From a checkpoint of a small transformer trained on Wikipedia: width 384, 606M tokens.
Each number is 200 + 40 x the weight over its row's rms, rounded and kept within 0 to 999. Layers, rows and columns count from 0. The size before them is the row's rms in percent of the matrix's.

# layer 3 MLP down (transposed), 1152x384, rms 0.126, rows 105-138, columns 288-335
095,139,121,251,171,167,195,198,192,228,177,124,188,156,183,159,217,118,207,230,216,171,181,161,195,168,222,206,257,159,215,277,141,180,175,143,125,177,173,252,211,232,192,291,189,180,243,224,200
098,129,194,213,210,153,272,200,144,196,216,166,131,226,252,249,111,247,183,161,124,181,189,213,220,174,182,195,155,180,123,88,234,201,232,152,197,186,144,222,206,254,147,183,181,130,225,241,223
072,272,211,186,258,218,173,191,204,124,178,188,234,191,243,183,174,171,180,253,226,207,224,193,307,229,179,195,160,272,177,223,232,189,183,159,234,189,242,161,165,204,131,185,262,280,225,239,234
115,216,201,214,180,248,235,147,204,240,156,164,233,237,175,157,170,135,198,227,179,189,171,233,276,252,150,234,195,236,173,226,271,245,206,241,218,212,224,279,198,199,185,197,167,226,201,158,204
072,199,198,144,178,233,235,177,195,184,246,227,258,240,166,232,224,216,208,197,166,172,198,146,130,184,257,230,241,217,231,205,228,212,178,189,214,103,215,222,269,234,188,157,111,134,180,138,207
110,208,239,197,168,185,192,182,233,204,234,215,202,196,187,159,187,253,147,180,221,244,249,225,192,149,244,222,165,207,177,209,189,251,175,222,203,276,104,199,145,258,168,167,169,203,206,204,274
111,120,274,205,238,216,179,188,234,271,139,152,236,255,219,206,157,219,226,266,134,179,143,181,180,189,153,223,97,164,249,184,238,244,177,253,154,156,220,236,208,247,103,228,165,222,252,205,154
092,122,256,203,144,220,175,150,264,253,212,201,245,309,141,257,167,143,160,250,194,128,221,195,227,262,223,243,193,248,261,244,286,183,181,165,188,194,287,164,171,202,211,251,183,216,187,198,139
098,170,149,199,141,224,133,199,309,198,149,184,273,220,190,210,146,223,204,229,117,183,209,266,121,139,164,242,191,201,119,287,153,217,231,190,232,202,253,295,195,179,192,145,173,138,226,193,159
134,285,221,173,272,209,227,202,117,211,167,277,183,161,204,228,190,159,212,273,219,261,170,265,207,222,229,180,220,213,200,214,219,220,261,174,212,171,248,168,145,196,281,194,240,53,263,142,210
104,211,181,233,234,179,165,204,206,229,234,195,166,217,200,143,222,199,177,185,170,189,125,230,168,159,178,202,203,199,145,212,186,197,183,196,164,188,211,194,200,200,151,267,178,254,272,231,232
104,178,234,228,255,141,254,197,154,172,230,229,213,196,188,184,162,183,130,195,244,153,193,213,179,173,274,137,224,134,182,199,268,208,162,212,182,226,225,189,194,241,187,189,148,192,194,177,163
086,222,229,262,133,183,157,161,195,266,110,263,245,210,150,184,236,174,219,266,164,197,230,169,219,234,212,203,129,213,211,216,200,205,224,189,236,196,192,260,185,194,183,275,150,242,167,167,170
087,279,200,192,186,201,217,195,179,185,242,254,231,319,142,191,166,150,208,172,240,223,158,306,208,171,125,215,196,174,133,198,239,206,181,272,249,193,261,184,203,150,246,213,278,229,226,87,234
093,218,224,183,153,245,316,149,231,207,237,203,289,224,182,184,240,240,204,236,192,160,215,206,263,207,168,218,203,245,201,210,202,134,142,191,165,187,172,181,142,228,175,171,149,194,166,220,222
109,89,140,175,280,199,169,251,163,200,222,168,232,200,180,220,245,232,207,229,233,210,196,182,254,169,225,236,135,218,153,121,208,194,220,215,212,211,272,216,262,205,246,243,161,162,188,214,190
089,166,178,225,226,214,223,179,192,196,154,180,131,155,262,199,236,197,195,187,180,167,203,233,218,242,126,221,227,152,205,247,228,143,204,162,145,210,194,216,156,159,240,181,122,130,192,264,248
090,173,202,199,161,213,222,156,156,283,128,235,186,174,249,221,250,249,126,168,158,225,215,227,208,250,300,157,241,172,249,186,207,119,217,291,204,199,163,171,230,160,248,180,155,179,185,182,185
109,244,255,230,178,200,277,239,214,259,197,225,220,262,179,233,187,166,130,215,178,158,143,260,215,110,247,182,247,184,211,161,147,214,143,248,247,151,292,217,195,209,218,184,188,233,149,194,160
085,202,199,174,185,189,155,196,200,216,230,147,243,247,109,255,235,231,222,306,134,219,261,273,215,269,201,193,140,186,154,160,193,174,246,155,166,174,207,165,248,205,224,212,143,235,171,211,214
086,237,160,218,231,161,208,222,187,176,173,205,194,199,180,191,170,85,252,195,263,240,168,179,235,139,213,226,157,204,179,256,250,153,192,295,279,169,204,190,231,169,212,195,165,180,187,156,167
076,193,176,222,235,147,164,244,238,152,241,174,221,249,147,218,199,189,204,183,199,229,166,254,171,178,184,202,209,214,206,240,166,79,228,210,251,217,182,308,222,258,259,148,137,239,196,166,184
071,221,220,203,230,233,173,175,149,273,266,202,215,184,203,189,142,129,239,138,272,197,209,239,227,242,196,214,213,223,157,190,119,196,154,199,201,243,278,201,232,165,196,170,176,192,145,200,283
076,178,164,223,228,158,227,187,219,178,137,119,253,181,222,180,230,251,181,237,206,198,210,220,189,225,194,271,138,250,225,229,233,220,193,186,252,156,202,182,239,173,202,166,287,163,213,236,216
131,205,241,307,92,265,205,118,264,235,278,244,210,195,191,184,189,236,264,198,130,159,135,188,164,118,169,174,205,202,222,278,165,252,262,211,205,196,200,294,203,223,250,115,186,185,205,206,224
095,118,223,270,221,188,324,202,217,130,166,191,162,148,198,175,245,164,209,231,316,194,189,292,178,198,188,220,189,110,216,184,244,114,191,225,314,171,188,205,153,186,227,269,133,203,156,196,193
111,203,185,214,151,254,238,217,135,267,242,193,245,268,174,214,223,197,212,259,219,201,112,165,153,223,194,98,195,140,194,167,198,221,187,161,163,261,243,163,250,231,179,245,258,227,269,172,235
104,178,144,168,244,211,251,208,200,139,199,212,217,206,165,191,208,144,200,144,149,270,245,205,180,158,208,179,219,229,205,183,143,195,228,171,203,166,205,219,166,216,189,167,320,252,146,175,179
108,255,237,175,221,187,241,156,192,238,147,116,194,189,217,183,205,271,240,210,178,232,172,167,88,249,243,217,200,202,224,179,220,221,250,192,148,218,113,209,199,251,203,210,126,158,264,160,231
101,201,194,177,183,231,194,232,163,216,200,212,243,217,197,194,243,188,211,207,164,193,204,218,156,175,240,220,199,188,205,184,256,236,285,233,177,181,222,182,232,210,170,200,143,232,214,157,175
108,220,165,224,195,182,201,152,185,187,181,223,204,196,228,188,205,127,170,152,238,239,213,304,265,224,201,174,161,149,248,150,201,261,210,166,214,214,223,203,226,244,233,177,229,205,206,192,234
089,100,197,161,211,237,256,208,243,182,223,183,292,159,180,163,217,181,246,159,189,226,198,242,202,185,192,244,168,272,186,239,296,144,170,180,188,191,202,253,209,214,232,171,202,191,111,152,227
084,166,157,194,252,193,143,178,151,144,260,260,217,250,215,194,191,205,227,217,174,200,199,219,246,234,104,225,243,214,222,131,215,128,187,186,172,195,238,214,209,182,231,173,221,283,119,232,147
087,185,154,158,219,227,181,159,178,137,191,184,127,224,189,198,222,199,226,193,233,153,147,221,197,158,151,248,258,172,166,240,156,165,171,171,202,230,180,194,204,189,182,177,208,219,253,264,214
# layer 3 MLP up, 1152x384, rms 0.0655, rows 106-139, columns 288-335
106,247,182,194,208,193,155,205,186,186,154,220,251,173,175,150,254,149,184,260,233,195,190,155,169,226,170,226,193,219,260,271,189,233,200,202,205,135,189,156,253,136,233,142,244,225,187,187,173
072,261,185,150,248,211,194,201,174,231,205,194,222,202,251,162,158,183,157,182,217,207,241,229,247,112,198,238,201,275,233,208,229,194,264,265,152,189,203,192,178,179,180,298,244,244,162,207,193
107,122,233,184,113,298,232,205,160,193,263,154,193,158,175,194,161,167,182,180,187,177,175,197,224,218,176,188,275,192,224,234,273,159,185,182,204,276,136,255,188,208,216,263,174,164,185,204,296
065,145,227,207,129,150,176,174,181,132,236,225,251,248,260,242,202,191,196,197,200,213,237,191,227,228,246,236,180,256,221,228,178,178,171,161,195,194,164,222,241,220,250,142,231,187,251,245,190
104,196,156,162,258,235,193,181,152,188,176,202,221,113,204,192,172,110,190,129,274,180,210,243,208,268,183,207,161,205,265,215,201,149,230,137,163,132,293,261,258,233,225,228,222,200,143,203,182
113,226,199,165,223,120,174,193,214,200,195,166,207,165,120,182,203,197,188,158,249,265,243,231,219,198,176,242,198,260,142,245,124,193,209,197,241,241,234,131,161,124,248,199,176,155,189,224,161
086,144,277,144,164,280,218,197,230,208,166,239,139,205,253,213,203,147,104,159,249,209,249,210,241,151,198,215,195,238,180,257,252,158,200,170,149,243,277,188,210,207,281,260,98,181,271,154,130
104,207,233,161,257,198,201,172,136,188,194,204,169,223,251,126,228,170,217,180,240,156,174,181,271,217,276,157,219,201,258,150,240,230,183,199,191,240,246,194,150,223,172,205,211,207,195,216,188
135,112,176,177,141,222,207,162,239,157,236,128,206,155,201,170,206,210,189,157,165,193,225,201,236,165,167,196,241,191,215,189,169,172,170,206,194,203,159,229,276,223,140,187,131,304,155,325,230
107,142,197,230,254,226,237,197,197,206,228,230,203,149,148,168,162,169,298,217,163,189,280,209,172,230,229,179,205,243,258,194,264,209,230,213,237,185,214,190,171,175,174,190,246,178,135,189,181
104,182,208,225,170,242,206,199,186,168,105,159,137,219,174,216,175,218,270,140,203,153,174,239,190,213,126,286,166,286,253,141,131,215,150,127,212,194,195,246,170,189,202,156,171,231,227,267,244
086,161,282,193,189,190,138,203,180,180,227,218,195,221,182,145,256,197,188,162,117,158,228,183,223,216,179,237,207,274,137,123,304,164,192,190,253,165,222,189,273,178,231,203,204,271,119,224,227
095,147,212,212,224,229,150,190,262,226,130,207,126,134,240,199,202,244,199,217,200,185,216,119,275,258,257,204,215,207,272,204,161,216,264,147,202,219,157,211,229,230,146,168,157,153,182,269,186
096,228,254,154,179,251,131,255,249,247,231,239,127,260,257,178,207,153,250,226,161,201,204,187,109,165,204,163,158,200,102,222,167,188,195,216,165,230,199,207,171,201,221,232,199,192,201,269,192
097,210,281,143,185,102,114,170,156,210,130,240,228,200,160,168,182,243,194,271,252,156,170,155,263,173,244,229,174,163,147,249,207,223,290,268,242,243,104,204,252,159,264,159,174,225,203,175,166
089,195,265,157,210,189,159,240,193,204,181,217,213,166,142,240,148,141,180,252,206,218,190,189,189,182,224,152,145,181,265,138,176,243,190,255,266,180,200,147,245,193,209,211,232,205,206,159,122
096,240,190,183,257,187,181,251,236,193,248,161,209,260,202,211,161,191,291,233,257,153,115,224,205,140,116,228,131,210,136,210,149,301,191,167,145,231,234,230,161,285,114,223,208,229,229,256,195
111,119,153,240,116,153,129,211,158,181,203,216,177,185,166,196,184,115,209,175,181,218,256,192,222,241,266,211,217,232,125,216,150,170,282,208,122,311,153,169,223,183,247,164,233,210,210,152,208
087,242,197,190,192,139,128,256,224,142,221,186,227,181,201,218,164,199,190,181,214,208,206,196,189,187,228,244,234,259,260,191,247,185,208,272,172,204,222,228,164,191,202,216,211,153,204,205,119
084,207,136,173,206,159,227,173,198,225,219,221,220,217,182,147,191,162,182,197,265,214,178,199,268,211,183,238,173,162,188,193,242,140,273,201,208,244,188,221,186,187,153,239,267,153,189,270,119
080,173,191,203,111,232,257,196,196,252,196,285,220,202,163,174,201,146,205,208,183,177,202,229,201,250,247,198,232,212,120,187,154,174,230,203,231,233,162,129,171,196,132,221,214,135,221,223,167
069,223,196,166,228,207,147,188,172,216,213,178,262,160,176,214,213,169,179,177,217,237,207,202,203,266,214,213,193,244,179,249,134,229,226,217,185,167,218,213,278,261,149,154,194,218,107,158,262
086,246,189,163,188,196,164,213,218,242,158,252,198,233,167,247,177,206,244,187,175,197,209,227,257,187,206,208,203,203,173,146,171,249,233,188,194,207,167,196,167,188,189,212,188,211,154,198,157
114,139,185,257,214,233,171,209,209,185,262,224,163,204,209,271,199,239,246,156,145,121,148,192,171,202,196,188,159,282,182,213,170,196,168,148,196,193,199,176,211,283,275,218,198,217,174,189,246
099,238,224,191,205,217,173,244,184,242,200,171,181,285,150,162,163,178,174,132,164,205,253,113,213,183,265,157,167,260,215,201,166,260,145,177,167,245,213,172,208,227,258,213,234,166,259,243,191
110,159,246,214,239,139,197,194,250,166,168,132,199,192,145,198,153,197,173,116,253,155,196,204,253,133,177,235,191,167,238,221,123,176,221,204,194,174,235,206,173,174,109,217,188,242,101,192,186
106,226,227,186,143,213,143,155,236,221,150,174,191,178,198,212,167,168,226,243,252,124,165,175,228,230,192,211,172,183,178,253,249,196,157,211,238,251,238,171,229,170,216,195,116,158,246,227,285
105,194,220,223,245,159,193,199,137,190,153,203,201,186,205,120,115,164,224,130,248,160,169,228,229,215,250,185,225,175,194,204,199,218,129,251,182,239,227,173,204,188,263,262,207,219,188,193,192
105,170,149,253,217,217,165,183,195,246,226,170,140,250,199,203,231,112,207,144,159,136,162,192,270,166,241,214,260,220,143,231,190,139,161,184,221,193,139,195,216,169,294,155,187,154,203,152,130
107,217,250,218,203,208,191,241,203,180,181,202,181,235,212,137,138,213,228,217,155,152,207,108,188,212,242,266,205,304,180,213,170,210,209,192,184,209,200,225,179,193,209,223,161,203,230,148,194
093,265,232,231,188,190,260,166,165,216,225,207,108,212,230,219,144,207,163,218,273,206,290,204,192,195,231,195,214,189,179,158,129,239,266,216,167,159,218,151,220,221,215,264,227,204,208,253,206
093,263,253,157,197,219,261,222,248,236,202,129,122,105,186,213,216,190,148,160,211,191,205,160,124,124,290,213,173,189,140,231,184,223,189,223,222,213,173,119,205,240,179,201,172,113,227,163,244
093,269,267,205,238,142,207,194,235,228,220,211,198,208,195,141,200,158,220,169,183,260,291,234,168,238,309,175,199,238,204,211,211,233,191,221,210,216,241,191,184,214,260,177,210,248,176,159,141
092,202,187,171,230,167,173,189,214,158,257,193,166,263,178,174,178,126,210,219,265,214,258,207,219,128,164,114,303,239,201,111,262,234,209,237,249,192,203,248,186,242,187,207,216,164,219,235,202